Part of a small language model's weights.
Architecture: RMSNorm before each block, rotary positions, no biases in attention or MLP, untied embeddings.
Each number is 128 + 32 x the weight over its row's rms, rounded and kept within 0 to 255. Layers, rows and columns count from 0. The size above them is the row's rms in percent of the matrix's.

# layer 4 MLP up, 2048x384, rms 0.0862, rows 85-119, columns 192-255
size [105 101 100 107 101  99  99 104  97  94  96 104  95  98  92 102  99  97 103  99  90  99 102  97  98 101  98 101 103  98  97  95 103 104  96]
[[110 132 125 185 169 123 101 136 130 110 141 123 117 133 144 128 171 217 123 158 166 184 121 168 137 123 153 126 109 147 107 103 136 149 142 162 105 117  96 139 147 140 123  98 197 144 125 101 133 125  70 164 146 112 134  81 125 110 101 121 128  86 111 165]
 [146 185 142 105  84 146 105 167 123 123 127  65 111 114 103 165 146  99 137 177 169 140 125 139  75  22  91 134 140 165 187 143 132 126 166  92 161 174 128 140  70  85 121 134 119 103 130 206 175  96 177 109 102 118 164 152 108 109  29 174 162 126 166 151]
 [117 149 119 101 128 106 184 108  77 146 161 134 120 163 156 122 163 135  99 121 121 107 143 142 132  93 121 147 170 153 101  91  96 126  72 109 147 127 149 145 128 138  90 187 108 105 113 131 153  72 128  86 115 125 120 137  62 123 125 188 102 159  93 173]
 [116 172 114 169 190 111 123 104 118 171 129 153 116 116 118 123 202 188  95 100 124 139 165 134 121  99 100 121 143 149 115 115 108 100 164 175 119 110 167 125 207 120  71 155 135 146  78 171 108  96 177 137 148  88  92 130 124  92 137 123 117 100 168 168]
 [124  90 167  89 104  71 126 134 130 177 107 157 143 123  58 142 115  79 161 144 156 143 170 102 102 111 110 184 133  91 146 159 133 179 104 175 135 122 172 104 140 173 102 163 164 186 126 139 163 135 144 109 183 105 110 145  77 155 163 120 137 168 156  95]
 [132 183 111 126 154 133 132 146 103 138 114 106 149  91 159 121 132 114  79 114 156  69 151  97 193 103  72 135 137 139 122 169  97 168  94 113  68 152 162 123 123 147 117 112 164 118 118 127 132 159 183 157 166 195 121 168 111 146  68 116 109 179 118  92]
 [130 167 154 135  90 114 151 138 162  41 157 144 177 148 115 117 185 107 126  96  89 157 169  84 132 149 151 136 125 173 114 148  82 172 108 175 111 194 102 146 164 136 166 113 102 154 168 140 108 141 126 113  87  79  56 152 153  67  91 111 183 115  84 101]
 [100 139 140 124 124 134 199  70  91 138 128 175 129 111 110 158 134 139 116 100 101 162 117 126 118 170 158 127  99 176 136 175 148 101 102  99  73 110 122 147 115  99 102 157  68  86 132  86  95 134 139 159 153  69 167 143  87  89 116 129 142 137 148 128]
 [151 100  81  94 173 119 161 136 119 139 156 130 176 111 117  78 140 117 141 211 123 163  72 138 147  70 127 157 159 157 144  99 192 148 137 151  79 115 114 128 120 192 154 154  97 117 110 174 122  91 112 173 104  95 134 153 140 115 170 137 120  47 138 135]
 [156  64  51 103 120 167  63  83 134 131 206  53 154  93 114 132 170 106 115  91 102 132 137 106 162 168 167 180 131 148 144 147 128 118 113  92 122 201 116  78 110 139 124 145 151 117 165 153  75 146 180 134  78 124 129 184  88 176 151  73  80 125 139 174]
 [138  95  77  91 113 149 101  92  74 202 159 157 156 143 182 117 141 111 121 120  70 142 174 114 144 165 140 176 156 159 135 189 122 123 158 147 122 151 127 123 149 143 145 123 136 141 112 138  88 108 171 123  90 128 139 121 115 124  93 176  69 119 126 153]
 [ 82 161  95 144 150 137 136  49  91 131 200 128 176 101 143 101 184 119  93 147 118 131  59 134  91 136  46  62 116 167 107 138 133 137 135 154  92 153 139 135 185 177  93 109 124 127 135 125 109 120  97 189 181 135 116 120 140 156 147  87 140 217 133 147]
 [142 120 108 120 110 137 158 114 139 164 113 135 133 150 163 134 166  78  52 186 147  57  96 152 113  81 132  85 127 115 148 121 172  93 168 134  90 114 102 163 105 127 159 155 173 108 114 114 150 149 116 104 186 176 119 161  93 134 103 134  54 154 162 135]
 [127 101 124 197 130 201 125 201 128  62 115 155 146 145 154  77  95 157 131 131  60 116 151 138 100  80 149 110 121 123 147 114 129  75 179 124 134 100 100 143 149 125  80 172  99 110 169 114 122 114 106 170 123 110 131 153 190  92 178 138 160 125  86 123]
 [164 134  89 194  91  82 117 109 164 112 123 113  66 141 115 194 111 176 102 126 131 129  92 108  57  91 131 113 192 131  99 150 130 171 113 168  93  81 204 118 104 129 128 107  82  90 156 122 194 105 138 127 126 110 121 132 150 183  91  88  84 112 170 166]
 [174 215 109 173 111 104  44 100 127 136 143 144 171 158 141 135 149 123 107 155 129 170 127 114 142 116 155 122  74  76  62 142 132 118 115 150  49 114  72  77 115  92 114 119 120  99  99  96 158 148 138 143  61 130 150  80 145 124 150 141 159 135  72 145]
 [127  99  83 124 182  95 107 123 113 100  85 177  83  75 154  76 144 163 119 122 143 179 141 198  80 217 124 105 113 178 179 143 152 123 127  82 117 222 132  95  98 139 153 137 159 124 166 144  92 123 147 107 119 135 106 117 137 155 116  74  91 109 109 138]
 [165  91 163 150  70 104 180 127 147  95 142 151  89 153 128 184 153  97 169  92 207 135 141 158 146  83 165  64 134 112 101  95 199 127 149 105 141 105  84 128 152 150 143 107  88 119 120 126 160 144 168 118 195 103 142 101 116  67 200 123 186  92 125 148]
 [ 96 146 144 138 131 113 123  96 104 121 129 126 157  80 127 132 134 129 132 130 142 120 117 128 162 172 125  78 179 123 129 203 140  91 147 106  96 111 123 140 255 193 153 148 106 152 117 141 150 158 168 163 122 185 114 155 110 191 105 144 109 190 132  88]
 [168 164 160 171 120 128 135 168 136 100 161  57 164 183 103 140  89 111 101 143 125 127 158  96 125  93 106 147  64  43 115 113 131 125  92 131 171 127  88 154 142  72 119 135 120  84 144  93  94  94 162 178  97  79 140 139 164  72  86 141 146 112 126 110]
 [120  82 138  96 147 134 137 160 180 119 156 156 187 116 129 186 105 139 149 209 134  83 111 150 138 135 177 114 117 121 144 135 145 152 135 113 112 122 147 162 144 122 120 109 165 177 135 148 160 185 150  86 109 124  99  95 255  87 110 128 200 143  35  96]
 [132 131  72 181 159 132  94 121  83 159 160 129 167 103  93 109 111  81 128 191 118 104  81  28  41  52 136 119  87 174 146 119 128 178  60 143 140 174 166 111 120 170 180 144 127 101 124 136 176  89 102 171 118 111 122  99 134 163 152 102 192 114 168 126]
 [158  92  79  56  87 115 164 152 124  89 132 139 121 152  76 147 164  61  84  93 191 101 113 179  96 109 144 159 156  78  63 150 127  55 115 189 174 153 153 142 100  99 156 184 140  67 108 104 143 127 144 154 101 184 154 162 144 105 169 206 120 108 120 100]
 [116 167 132 135  84 136 127 151 132 126  94  72 128 118 118 102  96 109 107 123 112 125 125 182 134 183 127 148 114 100 151 129 100 157  70 131 150 141 149 114 135 126  63 135 118 129 131 125 172  64 200 162 116 109 162 162 125 179 150 148 107  62 105  60]
 [ 91 149 135 118 116  97  87 122 180  98 128 104 182 170 161  98  84  65 157 181  72 128  84 158 129  67 170 135 127 118  96 121 107 111  99  82 152  85 104 157 128 104 131 149 153  93  51 156  78 172  74  99 146 183 168 160 148 108  94 119 150 196 171 135]
 [ 68 117 175 135 159  90 132 139 113 120 114 139 139 126  85 100 137  89 148 125  85 128 151 104 108 137 175 126 122  57 130 172 107 130  91 131  95 135 115 145  69 128 131  85  89 100 161  79 162 179 128 126 134 122 131  94 143 148  56  85 144  81 153  84]
 [177 104 127 205  86 183 150 116 144 135 111 143 124 101 132 147  83 174 136 171 139 140 126 154 151 170 128 142 107 180 120 160 155 111 148  82 129 113 129  83 112 113  79 158  84 112 118 141 130 148 190 146 111 163 169 161 184 162 138 145 116 137 125 106]
 [124  97 123 144 150 109 123  49  97 148  96  98 107 204 113  95  58 132 218 161 153  94 104 136  72  96 181  90 108  53 108 149 149  80 170 162 144 133 108  81 184  82 110 130 125 176 147  68 135  60 158 139 100 166 175 158 177 131 145 141 127 137 128 116]
 [102 130 173 100  78 139 165 102 169 115 127 135  74 121  93 125 109 107  99 119 156 145 108 117 126 115 132 120  83  84 148 110  72 139 175 130 101 145 123 137 106 174 112 154 136 114  90  77 143 126 111 124 152 135 104 170 184 128 115 107  85 113 145 114]
 [153 154 140 126  77 122  92 100 151 109 134 120 127 104 174 141 139 152 118 106  63 163 119 115 174  82  85 114  97 109 109 105 148 121 166 138 138 204 138 123  98 137 147 118  88 136 151 159  90 106  84  77 132 169 119 145 163 134 133 121 116 152 106 133]
 [ 88 134 204 192 119 160 161 115 123 137 120 122 103 141 161  94 108 137 144  80 112  94  92 105 148 130 117  92  89  68  63 135 101 123 129 130 129 113 104 145 183 114  62 121 147 152 139 109 155  82  85 171 139  84  68 124 152 133 164 118 122 124 155  89]
 [173 168 102 134 125 116 120  81 136 154 103 128 143 103 139 145 118 110 162  82 129 123 108  75 139 141 131 146 130 126 146 117 175 140 122 153  91 109 186 138 213 186 122 119 169 129 122 170 159 177 166 139 126  90  83 125 115 180 104 128 180 119 161  99]
 [ 65 137 172  83 151 115 128 141 158 109 159 181  94 130 120 107 142  93 161 127 153 115  60 109 179 135 116 145 120  82 120 109 142 140 131 177 125 139 163 152 117 140 104  65 153 103 145 129 193 143 102 127 117 138 152 137  89 138 195 168 148 175 188 108]
 [110  97  88 116 107 159 156 135  99 141 142 194 140 147 136 114 108 137 149 107 132 162 110 151 102  60 149 115 152 117 144 116 109 149 124 103  65 144 143 114 159 140 136 120 161 183  52 121 157  96 167 148 214 145 175 165 177  66 165 151 126 138 156  89]
 [202 138 109 101 115 120  77  41  98  98 187 165  89 165  73 176  86 195 170 119 151 173  97 102  97 140 129 185 176 174 200 107 105 180 132 166  88  95 145  91 109 166 120 151 149 156 111 133  65 128 141 138 127 145 121 104 194 141 190 173 164  97 118 154]]
# layer 4 MLP down (transposed), 2048x384, rms 0.0344, rows 85-119, columns 192-255
size [103 100 100  99 103  96  98 104  97  93  99 103  99 101  98 102 101 100  97  97  93  96 107 101  96 105  97 101 103  99  98  92  97 101  97]
[[129 120 152  58 144 146 150  90 158 129 144  81 188 132 132 109 166 129 149 168 174 173  73 119 130 117 161 130 107 144  98 141 113 133 127 107 135 128 169 169 157 100 122  76 140 160  90 149 122 113 155 147 108  98  91 121  90 124 121  94 152 145 127 159]
 [107  71 128 124 100 129 129 108 125 115 203 174 124 136 184 126 133 137  73 132 107  86 119 147 116 204 102  51  87 120 141 219 180 122 118 119 141 106 142  76 142 131 160 152 100 125 130 157 142 138 137 114  99 149 193  84 194 149 164 119  97 132 130  41]
 [127 187 107 102  81 138  90 137  90 104  99 122 112 105 123 135 105 115 171 114 128 115 167  89  86 119  98 145 126  47 139 138 139 136 161 102 148 159  90 162  88 107 114  95 159 157 119 147 126 115 153 155 112 132 112 106 147 129 145  93 134 162  92 140]
 [ 83  86 101 140 123  95  94 149 126  80 128 159 120 121 157 173 188 119 170 161 183  64  91 126 191 128 124 152  74 127 123  84 143 181 109 110  64 110  79 106 113 108 205  88 158 152 112 105 116 169 122 144 134 129 158 160 165  70 121 180 110 128 171 143]
 [111 182 118 160  86 127  86 118 148 122 149 128 147 124 139 150  80 144 113  84 173  56 184 104 137 188 142 116 123 165 124 175 150 133 141 113 173 139 159 202 122 158 136 106  61  60  58 124 129 110 145 135 130 110 113 114 102  56 134 115  85 113 116 163]
 [173 100 117 183 135  95  86  82 153 103 122  62 156 139 161 110  95 118 152 148 122 167 139 170 106  90 135 159 116 118 105  99 122  74 140 142 134 143 149 127 134 137 139 131  99 195 114 121  97 117  56 114 110 116  97 103  93 144 152 114 119 151  85 116]
 [135  81 200 125 130  96  74 127 131 162 104  86 176 104 130 105 157 154 120 149 142 124 138 102 197 135 131 106 189 123 105 133 114 128 125 140 103  87 152  97  95 115 175 157  68 175 119 115 142  83 108  79 161 105 117 150 146 102 110 144 158 112  69 162]
 [101  96 115 121 177  98 114 127 111 106 116 154 205 133  91 131 150 110  55  79 101 139  84 129 111  75 129  97 122 136 121 118  72 104 120  99 198 178 164 115 136 111 144  92 155 175 166 198 138 146 133 144  98  99  91 153 106 153 157  74 140  99 117 146]
 [ 82 103 150 114  59 121 101  59 121  91  84 146 192 154 155 168 138 120 134 110  89 143 131 145  87 139 128  96 136 121 177 177 115 104 126 133  83 156 124 125 145 138 126  72 130 141 118  69 128 158 109 129 120 149 117 121 103 176  86 122 165 130 155 118]
 [136 122 157 133  55  91 201 164  82 143 124 174 135 156 148 158  86 139 160 159 147  77  81 145  96 130 129 115 104 115  94  82 134 137 150  88 137 124 134 115  98 101 142  64 103 152  70 129 199 104 107 111 139  84 140 105 105 128 164 155 150 139 179  65]
 [ 68 140 122 144 129  68 165 159  68 154 117  85 132 180 121 131 188 176 136  83 155 112  52 168 142 160 124 114 106 160  95 130 105 141 119 119 163 109 126 154 110 154 122 129 151 125 174 174 135 114 102 121 114 107 140 132 135 126 149  91 167  97  83 102]
 [223 169 134 185  58 185 103 124 147 196 119 106  82 139 124 165  95 113 123  94 177 170 109 154 125 174 128 163 112  89 161 145 133 161 148 133 121 148 110 118 122 113 147 128 211 116 104 138  96  97 131 173 111 150 134 176  97 156 130 123 113 121 150 108]
 [151 126 115 147 150 135 104 137 178 115  92 151  58 134  92 147  40 124 143  93 144  92 135 136 131 104 149 123  20 183 134  73  93 139  97 136  95  93 171 145 131 151 104 101 136 189  72 103 134  92 155  86 126 107 120 105 104  70 156 129 197 155 119 101]
 [182 187  94 188 204 122 114 125 149 128 103 124 124 193 132  92 126 164 167 147 107 141 110 133 156 133 133 163 140 170 144 129 148 105 161 108 157 110 155 107 150 113 127 108 144 131 159 138 131  89  31  64 139 134 114 146 127 158 172 159 138 169 159 103]
 [ 78 188 180 141 183 188 129 127  88 146 161 155 174 125  86  96 112  99 157 164 155 153 139 195 155 132 145 133 116 113 197 120 113  93 156 110 142 132 101 148 150 113 115 119 152 128  75 131 101 142 123 215 133  99 141 105 157 138 151 165 199  90  85  92]
 [149  72 123 142  67 106 143 144 116  98 122  99 131  71 163  94  84 137 101 104  50 119 162 132 148 124 155 134 180 121 155 135  65 104 107 124 143 144 160 122 141 124 128 129 106 183  94 132 142 104 114 119 145 193 121 155  98 103 103 128 141 182 143 200]
 [134 140 145 149  88 127 124  91 170 132 191 113 177 177  79 116 153 131 144  62 142  99 134  64 120 124 113  98 138 104 106  92 124 102 108 111 182 117  82 122 123 134 169 110 139 142 148 103 180  85 159 125 165 141 160 112 103 142 133 123 162 108 103 107]
 [ 90 116 118 127 186 157  65 155 147 120  94 110 189  69 174  78 123 122  87 114  54 173 102 118 161 162 120 164 119 128 143 100 128  96 139 129  55  86 125  86 121  76  92 160 141 191 155 133 136 136 111  84  81 140 184 220  87 116 104 134 108 110 118  72]
 [101 119 174  89 138 124 106 166 103  47 129 151 138 162 163 138  97 102  95 151 160 123  90 152  94 150 123 147 190 147 123  74 117 155 128 181 167 155 117  90 137 114 104 155 157 117 141  92 113 120 123 102 101  96 152 156 148 139 179  92  98 138 180  99]
 [140 135 121  99 104 129  63 114 131 177  87 131 127 134 100  90 170 123 144 104  65  87 142 193 100 113  84 166 132 151 135 126  95 128 158 145 148 122 126  98  96 171  52 130 118 145 159 208 161  97 171  84 150 147 138 125  97 170 114 140  79 166  67  97]
 [ 84 172 145 135 129 113 123 187 106 156 181 144 115  97 111 128 149 104 148   8 162 161  71 196  98 145  74 146 131 141  86 128  95  94 162 134 133 195 124  76  92 138 117 127 136 153 136 109  93  60  86 151 112 130  46 180  69 149 143 104 105 128 155 110]
 [ 85 120 185 174  95 107 177 161 102 108 148 175 139 139  52 174 172 156 162 102 158 153 152 149 179 102 131 154 131  94 148 124  89  72 120 123 122 147  89 139 113 111  63  84  94 145 124 119  89 143 157 128 128 102 140  92 139  88 116 115 134 106 113 158]
 [ 97 112 115 105 125 156 144 125  32 124 207  80 117 144 122 163 108 136 144  93 131 108 155  95 143 143 155 119 122 150 170 146 135 161 168 135 108 115 136 135  91 169 110 101 109 118 153 100 174 136 167  98 149 123  89 149  76  94 155 128 114 112 114 153]
 [127  99 187 155 104  93 114 101 129 131  99 143 124 132 103  76 159 193 113 107 150 163 111 191 143  83 196 150 132  94 117 139 121 129 103 139 133  89 155 177  79 161 171 116 107 105 115 148  87 108 115 143  98 110 155 127 149  66  68  82 183 117 124 210]
 [164 114 147  82 148 144 157  95 100 112 181 101 124 192 108  70 144  95  97 132 207 158 134  98 152  93 140 114 106 105 128 126 130 113 131 238 120  74  70 178 110 169 187 147 139 113 188 108 118  98 160 212 131 152 153 117 102 162 145 130 137 112 115 127]
 [171  95 105 152 148 168 139 165  72 100 117 138 103 143 172 136 124 148 139 147  93 128 153 106 199 118 106 172  77 157 121 145 161  76  94  90 114 125 138 179 165 164 104 113 142 103 132 152 133 128 153 125 106 186  85 135  82 108 128 139 159 110  96 188]
 [113 137 125  88 177 115 126 151 166 173 139 129 148 212 136 166 153  41  88  88 176 158 101 121 107 161 112 122 133 125  92  79 176 106 118 146 117 142 114 122 166  97 114  99 139 154 164 120 111  88 135 109 112 105 116  80  89 159 147 137 161 134 182 140]
 [190 122 139 117 157 138 110 110 159 105 129 121 129 131  94 126 214 110 113  64 103 101 167 152 187 175 112 133  99 134 126 158 140 118 102  74 125 135 102 127  99 107  65 126 104 103 125 141 134 107  74 206 117  75 103 131  90 107 141  95 134 142 126 162]
 [154  99 135  93 191 149 156 112 115 159 150 100 136 139 122 144 148 147 107 107 117 115 123 168 142 148 147 108 101 196  93 163  99 110 113  77 148 146 114 141 145 151 195 115 155 118 173  93 132 160 119  89  86 127 179 109 171 146  76 175 186 220 131  78]
 [136 107 180  79 156 107 160 168 152 192 190  98 111 149  67 137  85  96 109 138  63  94 129 179 149 148  77  98 152 105 168 183  64 125 180  44 125 189 143 126  80  98 232 165 124 135 124  91 101 109 149 200 140 122 145  90 114  63 205 176 115 141 137  97]
 [149  89  94 102 119 106  90  92 136 113 154  68 136  76 122 153 142 173 101 150 144 150 190 137 149 104 140 162 170 149  74  69 188 118 172 149 157 169 134 152  72 104 131 118 145  82  80  88 149 133 190  87 108 168 177  92 150 117  39 114 146 145 106  73]
 [ 97  38 137 106 104  77 128 212 103 113 179 154  86 102  84 141 176 125 115 130 132 120 115 138 144 138 155 135 175 133 135 115 103 132 145 122 137 114  79 156  70  91 195 177 100 134 143  76 182 146 136  82 136 118 136 142 136 166 142 123 107 122 139 198]
 [176 125 140 159 124  82 142 155 148 186 101  92 118 169 158  55 124 181 151 101 116 158 142  74 142 113 188 113 227 149 115 125  50 110 128  84 100 124 107 111 122 112 136 155 111 217 147 213 111 189 140 132 104 108 104  81 137 114 107 140  87 178  88  92]
 [137 112 134 107  96  94 103 150 165 136  62 102  66 132 193 106 106 169 108 127 118 129  80 142 175 106 162 107  85  84 207 178 144  76 175  78 145 136 165  73  87 175  74 148  87 135  95 156  76 128  71 107 142 122 195 131 138 163 101 139 182 134 105 178]
 [162 159 142 151 142  98 175 156 179  81  91  47 156 131 157  81 188 128 153 199 147 124 128 163 115 134 173 135 111 111 125 135 138  83 108 129 102  92 140 131 121 151 140 133  97 170 145 159 163 116  95 132 150 112 148 138  91 121 132 119 178 163 137 105]]
# layer 4 MLP gate, 2048x384, rms 0.0818, rows 86-120, columns 192-255
size [ 98 102 102 103  98  99 103 100  99 103  98  99 101  92  98 104  97 102 100  96  98  99 106 101 102  98  99  98 102  96  97 104 100 101 101]
[[107 138 127 133 131  99 164 166 173 143 142 150  96 148 155 197 153 104 125 160 201 101 141 114  93  79 126 133 172 158 137 152 156  97 157 146 137  79 143 122 178 173 119  76 104 143 170 120 127 154 126 132 153 152 118 118 124  44 167  90 148 113 163 138]
 [109  76 198  72 118  91 111 162 146  90 109  96 165 194 166  87 109  91 192 167 117  87 124 161 133 142 164 110 106 115 135 121 163 182 103  57 172 143 114 116 136 139  60 142 115  62  91 112 122 133 162 147  75 169 135  98 193 128 177  78 170 167  96 129]
 [ 97 112 140 123 127 122 124 132 146 204 174  95  98 138 129 139  98 137  74 177 139 142 215 148  86 168 160  88 152 157  87 121  89 101 103 131 158 161 155 117 141 130 125  63 153 151 111 125 139 142 161  94 145 186 163 112 168  99 199 115 113  69 154 109]
 [111 134 121 122 194 116 149 157 119 118  73 123 139 152  90 114  39 116 135 165  72 144 137 129 195 120  98 112 141  94 137 149 101  97 215 122 165 127 165 166  78 162  85 170 148 151 175  82 101 132 133 196 155 100 122 134 123  94 150  84 153 125 113  90]
 [ 97 123 130 113 134 155 128 158  71 115 166  84  56  94 118 170 143 185  80 158 112  89  97 145 132 211 157 126  69 123 168 174 157 166  96 154 100  94 161 134 149 132 161 124 149  91  66 102 127 158 134 103  99  73 186 102 117  99 143 210 139  96 173 151]
 [ 87 149 149 160 102  88 151 124  90 134 116 116 143 132 128 120 118  78 120 142  89 142 152 154  93 123 163  91 161 128 168 137 138 129  92 140 140 196 105 161 138 116 116 178 126 104 161 143  72 174 170 130 166 183 130 103 140 122 104 117 119 145 127  80]
 [113  86 116  68 123 134  85  99 119  78 165 124  59 166 130  88 109 181 181 116 168 113 215  92 132 174 160 132 107 149 139 170 134  93 156 112 141 123 145 152 140 103 111 159 155  91 105  77  92 132 111 144  92 129 106 123 136 119 142 129 172 105  85  86]
 [140 152 123  71 107  76 144 133 116 105  49 169 126 149 102 103 113 165 153 112  93 113 204 154 145 151 146 114 146 123 134 128  91 115 165 145 146 143  53 151 112 126 122 107 129 171 148 166 170 180  81 112 109 129  75 116  84 165 109 113 118  34  99 119]
 [181 101  76 101 231 153 137 141 134 160 114 102 156  87 102 149 171 132  85 105 126 111 141 122 117  41 128 102 113  69 108 179 110 118 139 157 116 107 108 128 101 117  61 117 111 110 125 102  81 111 112 136 119 160 111 132 135 190 153 106 171 134  93 177]
 [ 97 147 133 144  97  90 157 139 121 131 153 139 121 190  91  95 116 128 135  54 106  92  75 165 142 151 136 162 115  94 144 155 137 100 132 163 121 108 123 109 139 165  74 128 128 102 101 125 120 185 112  89 137  99 111 108 128 162 139  93 125  75 156  95]
 [112  94 144  83 175 158 131 121 127 117 156 121 149 134  75 148 110 154 110 107 118  86  63 141 140 124 183 114 153 124 105 100 115 136 118 156 158 114  63  99 133 111 161  87  89 114  78 128 116  96 102 148  92 152 129 178 132 105 192 202 111 104  89 153]
 [165 127 143 138 200  97  90 126 123  98 102 141 104  68 125 121 101 166 174  79  87  85 121 156 101 162 182 127  86 172 156 144 166 195 158  90 121 193 160 146 122  68 139 100 156  97 148 134 124 104 139  94  88 135 153 137  80  93 109 124 141  52 121  80]
 [ 84 121 169  45 122 116 150 120 130 188  87 155 144 142 168 116 146 119  94 104 133  72 148 107  87 140 105 171 115 130 144 118 177 131 153 190 130 152  64  77  84 179 190 114 111 183 157 144 117  95 143 131 163 129  99 105 134 131 155 141 151 100 144  88]
 [127 130 158  37 109  76 206 212  63 176 177 152 105 108 105 108 140 158  97 192  93 125 179  35 119 114 132 118  99 163 146 134 109 161 137 116 116 159 129 132  73 125 131 113 146 206 205  79 115 125 141 133 136 158 109  96  90  91  92 168  89 113  82 151]
 [130 148 130 111 154 162  80 106 117  94 139 138 137  71 155  82 195 118 155  90 162 101 186 106 139 109 142 101 159 149 138 131 149 137 133 120 161 125 135 141 141 129 134 163 103 130 151 134 137 138 112  96 111 134 106 139  58 100 118 103 120  54  78 180]
 [127  50 147 148 136  80 121 106 146 127 126 129 152  91 187 135 117 113 139 118 113  80 142 129 139  89 115 104 131 202 158 150 144 159 123  98 134 128 150 139 154 113 131 138 145  94 176 114  85  92 108 169  89 165 117 126  77 145 183 122 165 118  95 145]
 [ 96  78 209 204 136  82 166 129 107 156 128 124 126 133 136 143  59 145 132 122 120  71 117 131 179 131 122 143 105  90 178 151 141 110 139 122 188 164 120 154 119 105 113 122 120 116 158 142 117 160 131  58  94 184 120 121 180  90 153 161  94 137  80 149]
 [124  96 175 168 135  85  83  95 117  91 142 140 147 112  28  74 113 143 133 131  81 105 106 150 130 218  62 153 129 149 117 150 104 103 157 141  76 154 147 137 127 135 134  99 109 156 113 165 167 129  97  92 135 195 113 112 172 154 131  76 115 126 105 102]
 [132 121 167  27  82 150 137 115 159 115 164 140 121 132 175 122 172 135 119 180 136 114 112 128 119 107 103 126 180 102 106 134  85 195 109 162 170 239  83 109 141 127 120 152 142  90 119 140  66 143 165 167 168 139  82 127 105 143 188 114 137 161 106 132]
 [168 108  95 100 127 184 166  79 136 105 103  93 172 106 148 124 109  99 161 180 108  78 181  88 142  63 204  97 137 116 166 135 176 121 100 167 147 128 189 166 171  63 175 155  86 149 114 117 178 152 161  47 131 168 130 121 119 176 134 116 115 172 188 155]
 [134 153 149 125 125  96 118 119 174 168 126 191 149  91 156  83 146 133 116 133 129 133 202 139 175 127 101 125 165  56 160 169  21  90 166 113  89 103  65 110 108 139 122 115  81 106  69 158 131 119 100  90 107 121 146 113  86 164 177 111  85 109 132 140]
 [146 126 134 129 146 161 185 115 191 132 157  97  82 183  77 207 125 111 118 130 117 100 184 190 156 160 174 166 132 116 150 158 143 124 177 147 106 139 134 147 169 170  84 159 118 144 166  61 103 105 107 119 171 133 155 146 156 130 176 156 133 118  73 119]
 [161  87 113 173 117 188 140 154 169  78 146  87  99 137 112 149 176 132 131 120  93  99 138 149 147 107 159 131 111  92 186 173 178 147 137 187 166 162 128 162 113  91 133 129 129 134  76 148 136 145  84 127 117 176  92 116 105  96 122  74 171 150 119 148]
 [125  92 112 127  92 137 126 125 153 163 138 133 160 164 150 123  74 110 136  81 165 205  96 150 195 164 140 132 128 107 125  88 117  37 120 150 183 132 131  80 168  70 106 160 101  84 137  63 124 164 148 122  93 113 154 106  64 131 163 146  89  88  89 164]
 [ 74  73 164 113 134  98  68 163 140 159 105 111 111 141 108 146 123  66  92 181 145  98  85 139 136 139 169 153 134 105 109 142 110 155 148 163 115 141 119 115 139 173 147  86 117  95 171 110  79  97 121 132 134 125 181 132 132 154 117 134  59 148 176 146]
 [ 92 150 153 154 112 121 144 125 138 144 189 108 122 124 181 127 103 158 114 162 129 118 190 173 125 106  87 105 164 109 151 104  85 131 144 168 162 133 119 126 104  53 133 135 179 154 144 107 107 164  88 122 135 126 102  93  35  86 118 151 115 140 135 141]
 [153 155 137 139 122  75  82  65 165 102 162  93 163 126  99 152 133 100  78 105 121 121 161 183 113 136 114 101 123 144 119 113  89 138 136 101 130 159 145  63  92 154 107 118 114  97 101 158 173 153 125 145  88 100 126  78 109  91 113  99 168 142 162 171]
 [150  96 154  99 151 169 160  73  94 188 167 155 170  89 177 114  95  87  98 157 177 140 145 155 133 154 193 123 180  83 132 153 154 147 165 132 143 136 113 111 139 124 217  71 115 133 124 166  96 111 205 151 163 147 146 145 154 128 146 169 124 126  83 135]
 [127 136 138  96 121 102  99  90 115 102 125 122 150 178 175 140 137 154 139 104 142 100 163 134 142  72 164  87  93 102 100  88 140 102 117 218 133 164 135 152 169 185  75 169 145 107 123 108  91  96 149 123 116 140  87 148  60 132 138 137 122 137 108  62]
 [115  75  70 154 157 130 172  70 172 121  99 125 107 156  79 126 188 132  99  98 106 101 133 182 158 126 144 104 122 124 198 161 158  57 154 159  85 117 115 183  99 155  86 106  77 162 110  72 125  54  79 142  70 137 120 127 134 137 167 123 166 107  89  79]
 [ 87 108 165 161  52 106 195 121 127 138  83  97 137 108 139 107 114 164 138 116 175 121  74  84 176 169 140 164 139 118  61 121 116 106  88  89 139 135 161 147  91  68 111 118 182 119 150 128 129  95 109 127 163 218 170 120 155 173 185  93  53 145 115 113]
 [133 113 136 165 164 131 126  90 148  82 154 109 127 100 135 179  84 154  75 143 113  96 150 121  97 184 122 155 132 140 105 142 124 114 136  83 178  75 103 133 112  37 135  89 110 120  91  97 125 174 134 126 132 145  69 163 137 128 132 151 154 141 139 164]
 [106 120 144 173 125 131 145  99 173  48 141 157 114  99 128 146 171 105 147  75 122 136 138 156 181 152 128 126 123  96  86 106 133 104 110 134 126 121 133 127 153  83 145 105 103  32 189 123 111 126 147  25  57  80  86 119  92 111  71  64 130 203 111 119]
 [138 134 195 113  78 147 134 102 155 123 133 127  92 137  92 101 186 134  85 152  70  94 124 133 139 157  79 159 126  80  33 133  94  78  74 109 175 149  95 164 189 156 109 123 139 165 153 140 119  89  88 173  84 108 156  92  81 157  96 134 131 151  89  97]
 [129 117 122 150 138 115  83 166 119 133  78 182 128 142  86 134  64 164 111 153 107  83 152 105 160  56 130 130 143 107 114 142 130 137 112 100 112 145 156  77 138 136 116  40  98 119 126 121 135 113 114  75 154 143 113 121 118  72 130 146 145 158 118  67]]